Weights of a small transformer language model: width 96.
Each number is 128 + 24 x the weight over its row's rms, rounded and kept within 0 to 255. Layers, rows and columns count from 0. Numbers have three digits each. The size before them is the row's rms in percent of the matrix's.

# gate: layer 2 MLP gate, 256x96, rms 0.066, rows 48-93, columns 0-95
# up: layer 2 MLP up, 256x96, rms 0.0648, rows 48-93, columns 0-95
# down: layer 2 MLP down (transposed), 256x96, rms 0.125, rows 48-93, columns 0-95
gate48 102:132100131109131095082164095138121111120136160161126138160092142101123130149207092126154117127153135156116140113144127124162110117130202161137119109125118142158147147129121124105169135144136138118074084092112131165115137130155120123163092127108148123160120157139129156131128135174151120127
up48 106:118084122109136121117134134125098148070150112095118141155125128114114148150116166089127129120105081130140185118128124137124121109125142111082142152121128138125121147148101201122121073142150158087145135085164119154145128130089103128092114122156105130091143117139131140161168115116106116173
down48 100:110102143109132092071126139103117159121100126134113147116152122103117138144118128092145094094091123142101153167101106131104114121148136110123135098125134142125139116136112180137111176190069121082131130098137150121142120139113107125098146095139189167111122107146148123113165120132159165143
gate49 094:138093158142121127112149159103128143164164121098109116115148085125136085133149099149150152085100134135154117140090176117142151093160135107135096164161137158108177130127125104117138129141140045129118129113145136126100142155125110178127108133145142120133096151097118159152149150129109150108
up49 106:137112186138137092131109146108140160134116100172120091164141097098147080135145119142148133104127122125103141165125160132167140139121154088126134158096123107113114114184147100132167145179111114104125118089119154150103116157102123138129126119138129142172108138136155117175120116142173135082
down49 101:141123124127111124152127122176145133164144148125146118118150172127181110144087090058124134162207094070121105092154113114159164103111116127145155111131126083115126132094125112105134122139115127139130104118119135134085113156142110125126127133114149111119141133123108168156120146136109103159
gate50 095:118146098145096119147134143151119122054119096113141191166171107090150130146112139142139112162154104152122115122138125135124120087159117106172151135090125155111156125132120080144141129125153107101125103129112122166130111126169089134151141091135135162104146105099125102113116132098099132083
up50 097:136145146140118101133112191174150154140139171126115135112137138128168143102109115132159114142104146114108092099128132151146151099115128121134126148108143127129078143103131131120157125151091119142136142150177169082148137096160159131138136164175109068127125166119172125121123122143075103135
down50 083:118094092140141118166122083115075116110117134115063068137147132136183129114109134114091122169130143114127150127132109101110104150150118173113113132134075152095159135105141135111157132123115137146108118120155128142107099092158187135114121126091099146140135128101131145102145142141144161132
gate51 111:087151126107141134113124105160090109120112108113128138140106141151121143114110170112123092094117092080104145098112120158151104129098131124116158156122106105153121132111094132151114174145128079112128121148092144067072108141133141140131121161121101132072090111131100114105117106144086099127
up51 108:079115139133104157142087122112135151142150116079124126104106129165130112107141138149143121135102115124160151113086105165090089146122139132091165139120141195097140139113099117124133127119150117068117146120137180117136166137128127126110131121122135169096060121095139119146162121147106114113
down51 109:067172133157106131121173169141123113123137089145162072102124152140118081159145132105111108123160102135111160145148134113108114113085131154124112164130164107146106142168140143132053142157107131112112094091129143122091150152126127130145101117135159146129120138130102117117136139104124150144
gate52 090:069164139136153157117091165172128093101113119108165118135152142111115144087112141120172109108120123101098107120103143127108127137108134108093136171120126136106128131094129151081103127097133123111141131146150160114157143120159108136093105092117143111114159134068128124125132140161085116071
up52 101:137108090141126119119113180143130128113096108102160136141184175123110143114093107096139139176136120167133100115153122077144146102152109115109124125132067115141136133158112118163150184127134106150114163148145113123154108117119182125142115152140166135137136149105135120123141090093150149153
down52 105:122139185128141135124137113138124125113104129138091126081089071098101141126138121183130074115141144161121135137112115154132110118104132140129125142130135169120116089068151094125151110183093084121128119138099162129125104091107115139096153096126104124170108132119156120103125089144119107116
gate53 098:127121142146157127083142147177112109150103105126082135124126127135112178117109134133103148107096108105106136128097121132123135113098142087095095135133136138169138069143129179123133126103134158118136122116171117174111086106127116093110101105096100135125138153174112144185115104114140096146
up53 097:078096118101135136142178121079110080099119129130120081108109160147114134131124122141107100140145121141146101118124124126143175116145165165131142081116113118146078139134166133162142173135115122139101115150162120159125127110143098162149093105138105120161116134134113101107137090068139107128
down53 091:142160103135129125099165135104091140141104112116170126174084121119152179123149127089141099147151144130108162132114124112142076117120145108133128133123105171126106132177109170163111112117111121153097181111102118097129161162106114157132116117102093104128187109104150125122106141147147128118
gate54 085:098152116106144112090122144131093078137136146158123131127121108153162135127157130136114136137120094163117123119155156121106154127162183101109139161078115145135101153108130136123195090163112163158142122150138175118082113144142159147126119127149171100167131104112162115158137142126117129152
up54 092:144134108134166115083132155168124103085127111099118108105150148142117131152116081118131156071122134126135104119137124144115115135147108133122114132123121163120125102131100122124074151101083162165111105113101079091111141136142165167159160110121172130136144128101161069102108100125151126145
down54 098:127127116179118139114124124108125135113117100105096169100116168140132129137111149128153125161142154107110134121141094199120142125093118185134143128206111148149167131127132120102100160103161093122127128141110120114148136118116085130131118126125119109108106138139074134096104109134142062135
gate55 109:194127153131170169118128178101126116133083159139141100161128131094142096134139150141142106108130149136134115111138075139112120155177075143103104111141145139142104145144141137114153106171140105142121113120169160126126156106144132164105170125097136115128118093145138133133088116161144132088
up55 099:123166111155151134175124137118107148133164146104160166142185086125138079116149133136140121154155132147159147132129142125123126107068112132107142115141082095148131149096124138141103148113079093146138149181095110133124121107152130143095127136144117145141139122131129185097170106093118121152
down55 102:112141125105157107105107146142127138142115140127190144092142087113193136119118160134146159114072134163129127116078133149107095086137139167119134129121106109105102101079126114111146164088143143129123112128120100131171149126151161136127154126139115115120174086105118150101157160128134128151
gate56 114:127126116181127100151112161116187140114119163138117168122137123180123143101145122144123085106173145146143087114114119129143148112130121133144106151127072123116116124159121093126127112166157176099090147135113140140165127085158131117130125137166148166129089117109119076117120131093099115137
up56 105:111106132146113159115150154101107100136102088088184142151097115107154141122094134101104107123132127195116068121142129134155157151128111130135095136160105169120132131132152138131131165125164149134135168166119104125147128126131123096168140094134174143138122160091144163125115143137161130161
down56 085:113130164136101189156169130156124154100145122130140123150129112150172083129107126114113145110172150136157127116141137090123090104114145150085127107158125127121153166103111115114117132112140152136125122134119141114167086122156143071146129157134144103128162165116148099067182136129126148127
gate57 094:103127152113168128179112120153145127118141133102145136103100123116081097124163117076124151133132119103135128127073147111153120123127124141125152131152112148119073145103173152133108109131124114071110188120132145132111141129108133059157102088107119106133092139117136129088137121087109127129
up57 102:120133126129167126126116108125138152098108065135106121141141132099098120169113139134087113100182134120148136125105170096189126135162113103152144105129086145159114098134176118139157136137147151125151119148120133145159157158147177166150130124152085150151095110158157112141131134101121107118
down57 096:133117130135098094132095135127103157136125125159141100109119087163198138126120138133097137092081138164138134109109102112116155129123118167119148143146129127150168098107111123178135157160109138170109110164117102131177136115154132155116136122135136145135118138141115143129169117154144105047
gate58 092:104139131132121125184120167161133118125161145109153133146125128161128155124131110129077135110138083116108118152101111156125104167155119107116111069122155093150122141094153153114139101095110098118175155132086120126079164150127067163140124141095135147120121159127116120124130128171151119125
up58 097:148158117132145140103150127131144148113122082118092133107093118107122146110132113140099110153138129149121096156178160146162115104054136137130149138119100141161112142121116130137178139194115126145082116140111104140119078158126175134129145123158093143127145116123129162141134159101155170143
down58 092:138100103140147117139142133119094099121091132156118116125180091151084147173085141113134120146107131152139106143104090090123143133152128109135144099111125158120147129110191137138116142150149067143155115183102105096136080148091105107102103139101160104137115144155132144140130106144118122116
gate59 104:143134151136138112132134152199140092155127137163069112160128143133136155100129134133115116144179144142111132126153152113109110136101149147128085155079152139123183116115145110134146109119071124129138124112123131126089149144136145097127130138098138144103135089087126081096075126121094131145
up59 106:111150119148178143086068108089129150120091112144121138133134121096113117133112100137133143117090147157145149124121105107141135112163146125125132104159115124119086136150098137092141149106139140142126099173149134100165169116144142196093114114099149112157147141150111164182160129151116118143
down59 088:114111164141130101110188135161087126133104195149118125111123174103134140131127144131099133108112135112148117151117138113121066117124107143069116096119131110212087134149151148132122101150116130095126144096164095130117108111126118115129121155097153090132142102111121120104131135119131127114
gate60 102:110119091127120145146150171110075114093119117126158108084104161124110141150177119127110095103138172153122123140126091121170129096158149147084127142115139151112112105176136120135102140100129129148145094170128131099162080114100146114135115126131164095125149126118123102128121095122187114145
up60 103:105127091109079133121087178114132158146114134156116136138117155163090083112118124163158152151162109150098137180147157109180143137121133085131117149102124120101145140166133102119137099136122154103093155131137128129164129105117150117132119120159093078135131152096137117098143174144117146138
down60 102:148149106131097111143135121125135122070135105099186107137108119150111114137118150116185094173167122162090161164113145114150174103139162138104146118134149121143133148139107143134098127127143158131126148126118062153126186102121131132139119148103138149160142130148167132115134157111138132174
gate61 094:140144102074140096108141123162141120142142145080137154083119126137148101116120105111102122171119117132160113139076118089169118073134141149098132148135066160132157123146098125109135124125117112163089140169129126121101113116165131122140142117118156130124130108174140118084100131147159116090
up61 095:139132164101145136175144130123150151129159138094127133084128090077134084149130119096088108123140102112168146173075126117149130105129098143113114146145139180120123104176139122144147127122131116145139160144162128134095088125078142143142133137141106135100115110135131138067090134154116133105
down61 094:116141112107128145124076171139118107151147119099135126139125111097145103138171154081151129139173116173151141145113164124140124123126145141111159109088140156162143101150149132155154147122146112139105127104091108141117193171139088153153113165137169113133131091142135097152093110141110097138
gate62 094:148152121128148151178151142152128130145129133097121121125083086149140126112148106114126152149158109133120105104148121104135126149145131137123118180119107108176103134125127145107128142124109088128144124119139184120091082157177121105117152107123147139172111139123187190111118147177129167112
up62 099:126124140159126090110112156110095063126134165154121135160100089093123131103099104159129106119111130124116146129121136130193141126143150120123104116050122144137131128110137094101112107166111124093132135131110108137126119155112130153127112125155063166143112124095141140167147124157119117083
down62 099:115127167103152097138128138119092117171157142107116189145156117193137120087114117101136158137097166129105133057108122098172131117118161124118125125094143155164128119146134108168138114131128111128134108144126124098115133127135155163140129133184147139124118121083101149136145150143126093097
gate63 112:133155145140151140136125126130104157118120161088128156127133146171115137142178090147142102091130164126116137123097121118191153159120159141136114106137136046080144170130094088119111137155113114107093134128156119132112121159149109093105152096120140145143118080124135139143152129154128106122
up63 103:189129103145121105118116165144147133157110149118127152196138138114112164136109171141176125158174150150114145164137125114115140163134108120149133145164132092138125125161127117127072148139150108150153109147147141152148165117110113076124116140121112124132115117141080102143122077094108117136
down63 118:153153147151138120116114128123138091138151115114102158112178104097127143118132150109140140140161141141133107124167187161118101131151132098147136140126142139148166089120119159162082150172147115098119119130107196110134128155123135096073152140126123159142126106128110151053127131112115127134
gate64 111:159178146148161148126157149102096070140122108111090115171103087119129130108123159122142171062103139088135099104122142117138141136152122194101139080140133148132092118114110127158155130171112148122094134158113108094104098116113130128112113120115139156129120128154123145147108140126144131118
up64 109:108149137144150126128170116173117094124083112118122126093137111126129140123121076167075110144122114137081133152159138120119109175133143132176162127163120120122148158113155089137136159139136134157123115115139142099129165113150142154110133099136121156082090147075174168133126159139136127115
down64 109:154138125104123131153115145134128109076137177101119144180089124144131126158111137135076090137167135113144147108157142145143177152138140159100157129143132147117155083145123098142120165178139134115154152157173138094156138118137147126135144132137157146114098132113168163114095091112123106099
gate65 095:127088111109119200170170130108105123136165130145121115085170105109095124113162105121126149109152157113130097107115130101163151126153117153139137161115151107110076132100137132140172097124133104134132114140144092153113107127165127138143139092148180158135125120169103138109160126094122143116
up65 092:152161138129130173125149157129129124155150141141097113109148112143099138170133086149131146146161177144150114108165168126091152138129165127125125142115164128099111159079147143096130098091113128104116128111093080127121152108149115145096114104150119119126116111145120191120154145175100151099
down65 104:118150103121155103146112104132129156117152127116096124063089108136130134187155123124145130139134132152154124075111123120108147137148104106135146086131135128168108166097135153134132159100116151177155108154161099134141121097127144101133135133137089085137081184124140104153167121145106107130
gate66 100:110105133087177123124126080131123094163172126153120119132143127104096130127139159194114136049109123112127171155107100131132130121102139127138130097106107121102088165120134148127150132121135135133166093113069120105148121123148138142135125130137114130156075129120111119153152169160141129110
up66 106:133134124115135168126104140132133113156156120107127103152120134146116132096142113188117110111146102126176116146112094151171113148127132068123166146129093106116142115161092113135162161141118136100123149117126109137091179168147101101104121139105162111165101136145189113141167118147134130093
down66 090:138095136122133132151121098118080101143136093117099104156112166142076100113104108174118144099158117113143134130110113120145137138115066098148117134131151115111146157176094122153152098146161135136172160117138124119144078128143144143132156110150119175151113105125130093170156116136163155149
gate67 108:150089097157120160139140159138165119144099137166103161145120123136063130162126156099139160105128138094115111125111143145129178183099124122115093125090140133099143093148089150119156110192114147126111156086146153147141139126132103101128149149139128107146121144137130102168109147119133149138
up67 104:161167169174146118108118111109126094120083159121121166154131126127123136162134120134086086116117129122105099084170106118151141153175145147106093094116110093167124120112105114089111121149127092156102159145088096152110120121158145137146127145131166102108152142095122084134112118132130121124
down67 102:102090116125091089133113110105110101122175174199131164138124161106133147121188152120167133145150086129175136099139148171128104139138085133117130107114149113104116162120081127153139124102147130121127155103157136149138121142154102122124114141156105148134144119168112131157127163116144119140
gate68 102:133123110116144123118119138133139109147070141098170163114130094148127143153119147103155088162119154111118138147136095160118130138198112105098094123109160120116098093158150126137104146146142130181161081124134126122109131125140112137096181141106104137067113100145116137149086107137114125131
up68 106:163077153127109107180206129122089114102157137132081149150141135116138158142133086128105124176156122113125137137111114147157118123104129170135148134136106150145160109081125120105116168119123103164145120157113133125142113092160143124115133146172129147110101135172128128156152123125163108118
down68 098:119133124129112159146162114121137110124128097107124120146127128088131103142084127164094113088139102126165082117147160127090090148149081137109149155149163124126111144096110106092146151115123129167125181128147139147141134163172129094137103121172157147107116120154126148131105150070093137105
gate69 093:121124170109132084118118080078141184128132090096097106123100108081136091128113123127098172133095137149129130156099110114170119120107148147117139126123094142102148134131152143138148170162111110134124114161141148121135095130087134136159098132141131108161072127162147134151128167127135121096
up69 090:091144111135152106159104087088172133138085116074159110120135093108177127144127160084074110138147121076159146112129142140111122151078118116140149132158093142117105121100163117105105106133125125152123085144109124117107103098117152097141131147107130114136133131129102117135128120134086118169
down69 102:143137146162128094160122137104141114108169118122113109118133146131098149119125149132110134128107163150120160118093143149164075107157101164122151146134137057190114141147103126126103167154137158100163131136134121120133173136080157137136146118151133120172120145141188120127105153123135158145
gate70 110:121120123105159119108119096192164108125110109153176081174110138125120100128146130124148135096153072189170120135122110139168100147157160129119128125152103141168106087124130172142149134116137118140101129130124160142134095136143149120142109097131133143163137143146083130132139163117113096124
up70 110:141115149146123153129163117114138128178116161164131131119108112098099122130116097121130150124141126151101141172123175135115119123069144121105173173113118079092114147166165109111128154126136150143123086104087110142109183146098120122090150155133098111151097134152129093153122106108105139125
down70 096:117079111123134124132142113112087159134120133127078128072108146145162138104118092114159130187141158087097107110103119077117108095120121117129106151093121125096121148138169146130121121117140137090116121133151105115072148129148133091157154120096121079159128164097113125129164119110129128145
gate71 077:078159131134119114093099130126122170119153172140144118104105111102151137096124093092168121139138120144138136155147119090141112137126090125130109147142105164099107106152091123121139069114094119149153110116163112144135186092084127153141148084139117113118133145119180115152111147120156113109
up71 091:145113104153141119155153159173114097171145151119128184136149129111119119131108081109126093111085151176121132126147140156126132093166127115120139139163097130109130115096147135118097104121167098132141169165105114140185129118128142158140084155142103126158080133131107119124171145146122110140
down71 086:133142101114094096124100130153139165088116099124137080069124112145140098110171122148152148128133111162139146111110131098127121114124080096130114147104119138119140109135125136153160054134094161122124109104163146126147107101119154112112161122136147122112113115090185155087112139142136159101
gate72 099:094129175097128137113153150133120103127123079180123105122140126114079101167139099112131097134135117087125113181121144142093152113137157150098166108177147119136153118170113152150177108105138118109149130116130168120092151103083128148126160137104127083124120123129112143122137111151143164139
up72 093:086146166087101115097127146151098144086106129152142125081109142158146104139143163107092126103120143169068081121113092137147137116090143147116139118135102131128175112129116141112135120137146152109140155108125097139147146096114107074147154152140149149115131152139159124171094100106129109141
down72 089:083161142100148131111062136131089094105139087113082115164088086170111122157144098131158115122121113078126110089104140174127131113174122150123156125144135134080120132120134116157118105160128139109127139122176131118163103106109150142143116112130123140114159104136130129156102123133118097108
gate73 106:155090151094149129132147135119132167128089128112095137144109145109187148110151146145114109138122114108159113091129085108171164103110106160141097169082145119104134102099157140086107174130160125100127163126121117102109120125130128117115083159097098108137100136129132144096153166116132107128
up73 104:121145104143116112121148134101122143125119134116101175147087139098170121136171099128137121118142166163134121121098115141129045150134134099108119121123177147130136109132147148097131126120118115125109147155098164050140162126130155136114151128113086137100160155153094097137127152156100117149
down73 102:128101117124095126153076171132150142122121080136127117099105103154107161124105105149164110132137162101123170131135123124082181143134083149130163135141123138122132107133084116128104125152159072154169124098146141162096134094118138130141162123122151138157124119101140127188117106133106153113
gate74 113:171086152129149150133167127098113173170102121167126142127108137077110130141136116090133169105111090121114105146133152157138151114138151160167159127151113096113144118151135110139123145144144133108120169098063092168145090104136139126118169131143109119127116158113122154146121178136143131128
up74 113:120140169112117166102103138155099122093101166157116123113114137093160150128148136171113130140106105149092145126128104127120119153130139140120138103121152111136165153156126135116141139141136152057105101119127129086107155146109117166068105159146150101128121138097158125144129120120108141047
down74 100:079139129114118154084176121151100107126088116096099136121140123114084116096124129121158147118125121162163172106100102134127111124096078131103121126083110170152152109102116150091137071129133105091154133124124114124120129130150121135128117142151111113104110106080127153140080114139156089114
gate75 100:120095107118165112133108125125153158144104129145181116121118137154161140116125164133153119112153135114173091143190107140125110150130133102125111112160125108102129164102126156076155134103139154127144122130127145116111183125141145133114127158093132132117124166119140080134131177073117182164
up75 096:145193123126159118127127085163149133099154103138164135141123171131125155129134080149136076122125147142162149148118130138117147101092116118097146115092112101130113088169158153137132130116102072099136108133147076128126123122109150130143123119117097139143138159122109142082082152090121104143
down75 104:108116152146105102098135126111109127109128120112115115135159121103075165132125184130112172135137159120122120094116121065094149111151176119121114080114134136135110151133148141137154140182125142130144162083104165127129088131149121183127159118142172105134133099115172140135146109132119110151
gate76 100:136185121108113132152113114131112106125118156096097150099141159161179132122143170100143134139142126147092105082150153126121147164154145136106125114134155162095123147095176148114119112137131135094098097102152123130115175176145112119166130114108145109093146105091148163126134146141170137154
up76 092:140146111125127101148141129178121135098146156174107100120111132124087070118143148142135130080128114148120157142121135122110067110087081104121105108135114119102124100203129142109176099092136155117114150141109095141147141146141168110123134148129126106132115117144111089133135128138124093168
down76 097:140130123155098132146129140123127131181125139134118168101060163117150131109091132182110118128160171102135107172094125098134075104100114130125207114131126156123141117126138115159128155148104133163133134103120124107159132114145148089087132124146140123154091123109157130153113124113135127150
gate77 099:120091154099145130105151155118135099154120119123127114132160094106096098177137087145130137138086153132111131102127148136182107176108171101142156148110112136126158134158119092061136112105099108142099106084120117170111126104120105148135106109109125091136121132131123157095128136159107111156
up77 091:140128167086112120130152133128150165120147136093136155125121145141119122150157129113114128148092133163103094109106165102171096140116157128082053138119143125140119137086121100136192120121084122139113111086109162147133116161123110138115126142132098114100115121114131177088151153158132116148
down77 107:099151134118150106082096092100140126120127089097098143116132128144098104091131109065134102090081122121144150134142147150166186141142135132154125154142131161125186116127122143157126163118113113090111087082108127128145120162135128115115125120126122124082123161141151140117093149124147089124
gate78 122:149093096126148159120178121105170109127123143121128096140148113151100161112099173138126121068163143108154124145114072126114110151140126159118139099102105147098122111151124169141129152110152157139132154122127170120159163098149116120132140129097145127087133082114137121131137102122115180172
up78 115:148127109151106111110118113109173116142123115130130113095133133133158161130096154113086122058112153119120107150097106160139108148118104140117118095148151183155125098089118165136095101073139105149122118100148098085170158118093132127132132159096155139100139125141140155130139097106112123157
down78 122:116117141139142165118128130097123149132132126120113150078153096170120126128115126138166138121152146159151146131136120117131049096100155104137135151058110140088128140105136151131109123077105126134115104126132078090135120135074154074135108123109114086148131142130094114160132135119128148153
gate79 095:150148119153170137115147130170141136159123101104116081137158113087107092100187176127104130108117140162118110141154125147125121144130144156144137139102140134169113118134142153126137088112086132145101090109130161111157123125148095128117175117102147096199136147106140102111127140102112159131
up79 091:127196138088161094136100132150138126149137141072117115114139100120178106091159143128118156133127107196131059134177105121121129128152121125120135168141144136134141144116142147128156139149089117168141126149130101151116126129139152124117174151131086120152141110129115115085115119112134157129
down79 088:133145133138117115168137130086172138103135115133114140094096147162119139138104105136117135140160121130149116121147187141153141117122079140126094159128158094195115126126157118100128166141167129083139119152147103130134184088109122080128098148132118122121145135116111129144157138143091125073
gate80 110:117116129122139139081157152105099115144126092101115135130124084100158125185116137173117139139154107126102155166121128158167149074121121130145142145140098111135142080156154095092105146132135163108134116145094138133132116081173102152133117102113115164149077115128114105116121110090117144108
up80 105:123149137147153104134092142134095123148123122134156111108133096147162120102138110157112123113103160171113083084137168113086113142143106120112175146157141121155114175090124184202128115153118094118124139137151114119127113155125148153148148141132131126151192113111149120126159127152126131151
down80 104:123085116152148136129119188087130115115126143097088144117113109138120152118125121099149128151120168139134111093108150130144156165101109100083121120104138110111141143137081108163123132159126112138153112108162137094149161117103118154095093105110136121191078148115130172086133140111145154109
gate81 104:207127099120129153117120159115137100142131132106147108172119112140146152130069105090126116101138120117115153143151133101114149103151097153165153101078109138111114101106138107101074143159171173126135132155100130130123132083149110141141137143157153151136113133077113133156142127128140134119
up81 111:134125102101120100130119097144118185073108079090121101124102123150154124124155164091083099105155133119135091085136114124139102144133098127127144141123152141099141107154119142138146141169139142158145145134131108122127115115170131165165149122137120141167119132097109069136129114104142188109
down81 106:096120090152123161104116098121104084133144084177090115143074120134138095129155119121140117143092147130126126109152112169149117167114142128195109127136112103116107149117161154129107147097110104159098119111138121158125127117145100114116164110146116124131151148111139140136149084085151123071
gate82 105:130150151125143149095095136115135144131140118127087092149097158083160152162162129121097178092165102144140119111115082161142129150169156170147160150170122118121132153106156107121157103082096129080135108140172138150142139142153142142142118139104118141128148135125111118124109114146106083122
up82 113:146116134116114123136124157096144135160109163129114117145109069105116123140092174161102114119150124125163125137131143127122135109111147106091132142067089122189109116144095160135088152161113142114115116122098121133124161072105123098109147138123150109132148127096134115157149203140143118136
down82 100:167111154125126152155116109107088158106134138095072132179117136095104163134067149148112154125092129127097160100113108152125088166103115121127112145076130142131090133150107166152100118120126130121112147110129134112116114141135131104111063109127141143170145129099117097115145131159144146107
gate83 100:103105145075099069098150120168127135139132093120104131129113088114117144163153156104090151162142121124115138184115136144113073135130149127109094144133136175124144142122152134154161123136127110127108171146151104117129119138092103087124170140166144149122134142147149085140165124124102126097
up83 101:120143139131099122136138201087125164112121102120105162157139152125108145071122084133132103105103169141129064086123120131144137116097124136133161114140128117143173146155126151133126118131136168130155119150133136179174115151095101170124102150115152102124135108115109120134120139150095104155
down83 098:101165153134115158130128144091154121173137140128123152125145152153112143146135089167151153109102142113106102112163127137093160141139075095120127144158101146086121138134090146123165128107172140081148112124145161127099100154099099151109100163121112131125096117095078126109101125128087115128
gate84 095:138088125143140107121134114117094165101158155111137108169144138094093146107150105137108165111135159145121124079165149120166181116150122134124126096099118160144115138171149156139146138108183123125129150168116096102129113169128131167138135146151126095141128179136105120172160129122122161146
up84 105:140134126114140100149149166102144140130089145152165123107141128112172149129110134109095099132129100127126110159111139132101113103131141142091121117141116084180115093081128114107072149139119150086075091126124115122129132138088154126114098169114129103115136148141107123065079155134153113120
down84 091:099162143125166130100138127147144134135113128114107134118142095091092128125116110153140123194136094155138133103102151120144100139146128127161116169125126138063110136161119087099093148101137128168162147095077105148104108127130129173097146167139096148074123118135127115135143142130158141108
gate85 102:108086086119099117113138116149110134140126170154139094096126137140152110105156125120080075131175091161135141122137099121135094137133140129146119114127109143148115110116129171082132068120142123121112092120160145111117159131065140165159112166134122101116113116124156118069143121141140133120
up85 100:168165092121133145110134091108155111113116149132133094163178157173109176159149146102117103088116144087166101151081115124135125177116133123134084129079174118142143143122153119154114141111107125145118162116137152112116115124145124130106156106107138118169120141111124126119106120129091164154
down85 097:184118127110140168122126120154146158111109149127103097185164139114147137135139168134134164150114122066085148115121138132151113134131142134092080148076160137092133153100106119145101162107087122139112125111135114116120103137166141146134125120176113091157132134117173155116147134120099141123
gate86 099:148130128133107124116125125173077102161130072099124108135174119119073147119146117077166143157124115110122126093128132134105104134133135152143138133134125143170110105173132150106162119152092115110143115077128100124128079130141168144114167133147148123132138116156122095130078138158169146111
up86 101:126107128128135114125151165107095145123145121142113117174088103140150117141191093124121136138102115151130095109149122123153125105145126078134132114092123123150141162190116116098151127143132098088137147124137160109085102169129088139151110124103188101176146123134129082130153143135151139110
down86 097:139125119135136170160096125156127130153165123136155112125128141123094136092144105091134155138073122081110117111156138107146095139079129068164128130127129072133093131173130172106085137122126094123123138137103108126139124137151135095115148098123104123119135141134109109171153118127157163177
gate87 110:114176108194110131129130157095155130069144105102079108145074116160126142144098160109088117126157145147096132102141088112119132157128127133121130133169137175151147140176121151138159120158133132111136119145114152103141120108161152136128132111145148156113138122134155105097103151158111115103
up87 111:119114134114156151128158097108114112105167092114135108152069126143100148130131122098110146096098118114109126111121093114136147120132124149125189116190125167175139130160110176123118127125165160093133142126121171122150079103121123137110114115127143122123102107125137155077115153155142107084
down87 107:159141132111101109135094120114156133127145129124088136157099134114175152121089134103107120175146137100075109083144088119139169137153147147111110093113159114145113112119121125118084144154119110101131097125137091121141102163160125109140145090109134108124184094134115083104079101134115117130
gate88 104:154106098193153134140124167132154149133146093125128136145124109123099137135093081120106087128120106146105119153126155107101117123163113122116170113163157163104159146144079077121106166195107126128148124138129130131156165152122109122099182129150125133131141135123137150124144109167137145111
up88 096:099172144121126144161129169114115126146204161119142142170142117127148120101103134158164146111132138163082146110092154118123108094144138105129138154144093092133133131133150094161114139079151128127137089081116120117151145110119119144155116131146088131149167132167103159125152153137114147154
down88 096:142149136137127131100148085173147132112118123087183108116162184154135124110164119147161122161143147142103120102094106146137069161091115146112086143106113136146091157125102167115152157090136129093158152132112145123114103140156144163112079107125115106126120103106095120128129128127134134125
gate89 098:086110139132127112153133103102133132144093106151126152137126093153149135169113150142170145097156126079156116137106112171141182144088157111111107107106155149112091115112116126125138100093136077182137137147144154168103099106084090117121118113151148130169154137135108151116120130146113131145
up89 094:101132124191135094140091100113123118122151160163173111116133141108148141120137127148123127094124122098127135159129071136093089117126084138139125139142168133133142113145172128104120117101130063130112124116171157128098123106114113099107111098100174162112123150115159133152108148143143079137
down89 102:134076124163140163126131104151094124126140092132128150142119130134184115131123150152142135110110154068166131097141094150144146147119125113099113134152085140138162077125138122111103159122167062149121144165154089131081135139145103120098135110112145113145117166130131140163160123115116109114
gate90 104:183123169138130082132099155133111130146173138147144132115154116119132125090141125120106077110101172120097134148111102132147155132132134144087111141107171169111124139106102165110144128128128104147108136182146131133114161113131154137104114113122173097185132149081145162096123115101128126158
up90 106:148098155178139119135150148160133110149119125107165124140162105122142159146123125129150118101077153088129130135170119116112146148129111121167148154141134146134107173091135138107158102109138108120127070159159120129089144088133120098092138141157146128109082188118126157136097140154098109107
down90 108:169081117136131108122104150135067127156142109142180102124154121114110129112155109153152085160132128094120115162131140141128115128144097133145134096117173115081175144118176148145110124125113106159115107161120109124109130133130079172115138143150141102155100155130166123087146161142104143134
gate91 105:105101105102139157096151153152099127141136133110086121088137105095145145137111097141165135136132125172113145105116127105119178072116166123153117134109129135106143142125134106121142152109118154114173162154120121167121047115166102138150134141148121138155139131121188140086122144141110125114
up91 101:169138126138125090130147117086152169135161149125154118143154117109153124132097127117138098108126110167123101125143071119092144131118093124115117080131097147070102157118102125157130131115132093144153133172128121137129172128107144138132172145141104133130147155104141051109160128109134132166
down91 106:142122139154133131118069115108086116121097109129143156119095146191115125135111136168163133130144149152113101094116110129160144136118123150106114120133125118152116102085112131072082177168103107128106134148170118104144148100129102153111124134112109149136125159079081116092151126163119138120
gate92 087:131184157109136155103146110139149126130127128137070121167125137170114096136095110134125142102141113144136130170178117143131160073138121142098147130124094127094116135090138125113133140134080173145107105143125137135155142106139156146129120103190139121188119155124112113162142123138150171119
up92 093:120130112140131174113149159107109117109121196150093134153074101165074132144095098124113113161158106132148162122164150145124126131148147148130116144152106141103125106143109108090149128139095160082111107151100133135135145122161115150108155137163114147131153094131135139131145065140112153107
down92 097:176141163109100091115123130086088163155112112123147100145157099154118102140161132143112180177118163153120175139102118108148116145153087126108133096124108131129109088167130132162127132171117113101101123118115122128116166156163135136158147133124140092135154074108131153149098133125138129130
gate93 083:137124119113078147134141123147127111148125075142105178144181150143155142163079143125128164159125132148136094111163144153139122087150161136151114122158142136148116135114168132172110178099133143145158107153148156146124165146148095138151085145169127114134132117092094117124146131142132092144
up93 090:084155128126112136156129121123081148131147165176128139110155159109133084082056160138160168155163133111145132100115117119110154127110138148157128156162142108155152121089143110128108133091145163176113131148148126132149132100113110130166118134149132146107131156136122112138113095086124104161
down93 096:161119116173120121161098114134135116111135086075146105149144126154129107116159144113123119077085130132132095089107125108119112109160105136139135146128154121106097136134114138160110128161076125129130121063131111081115165154153112150099156127109118129154142099118138109150152174158129152079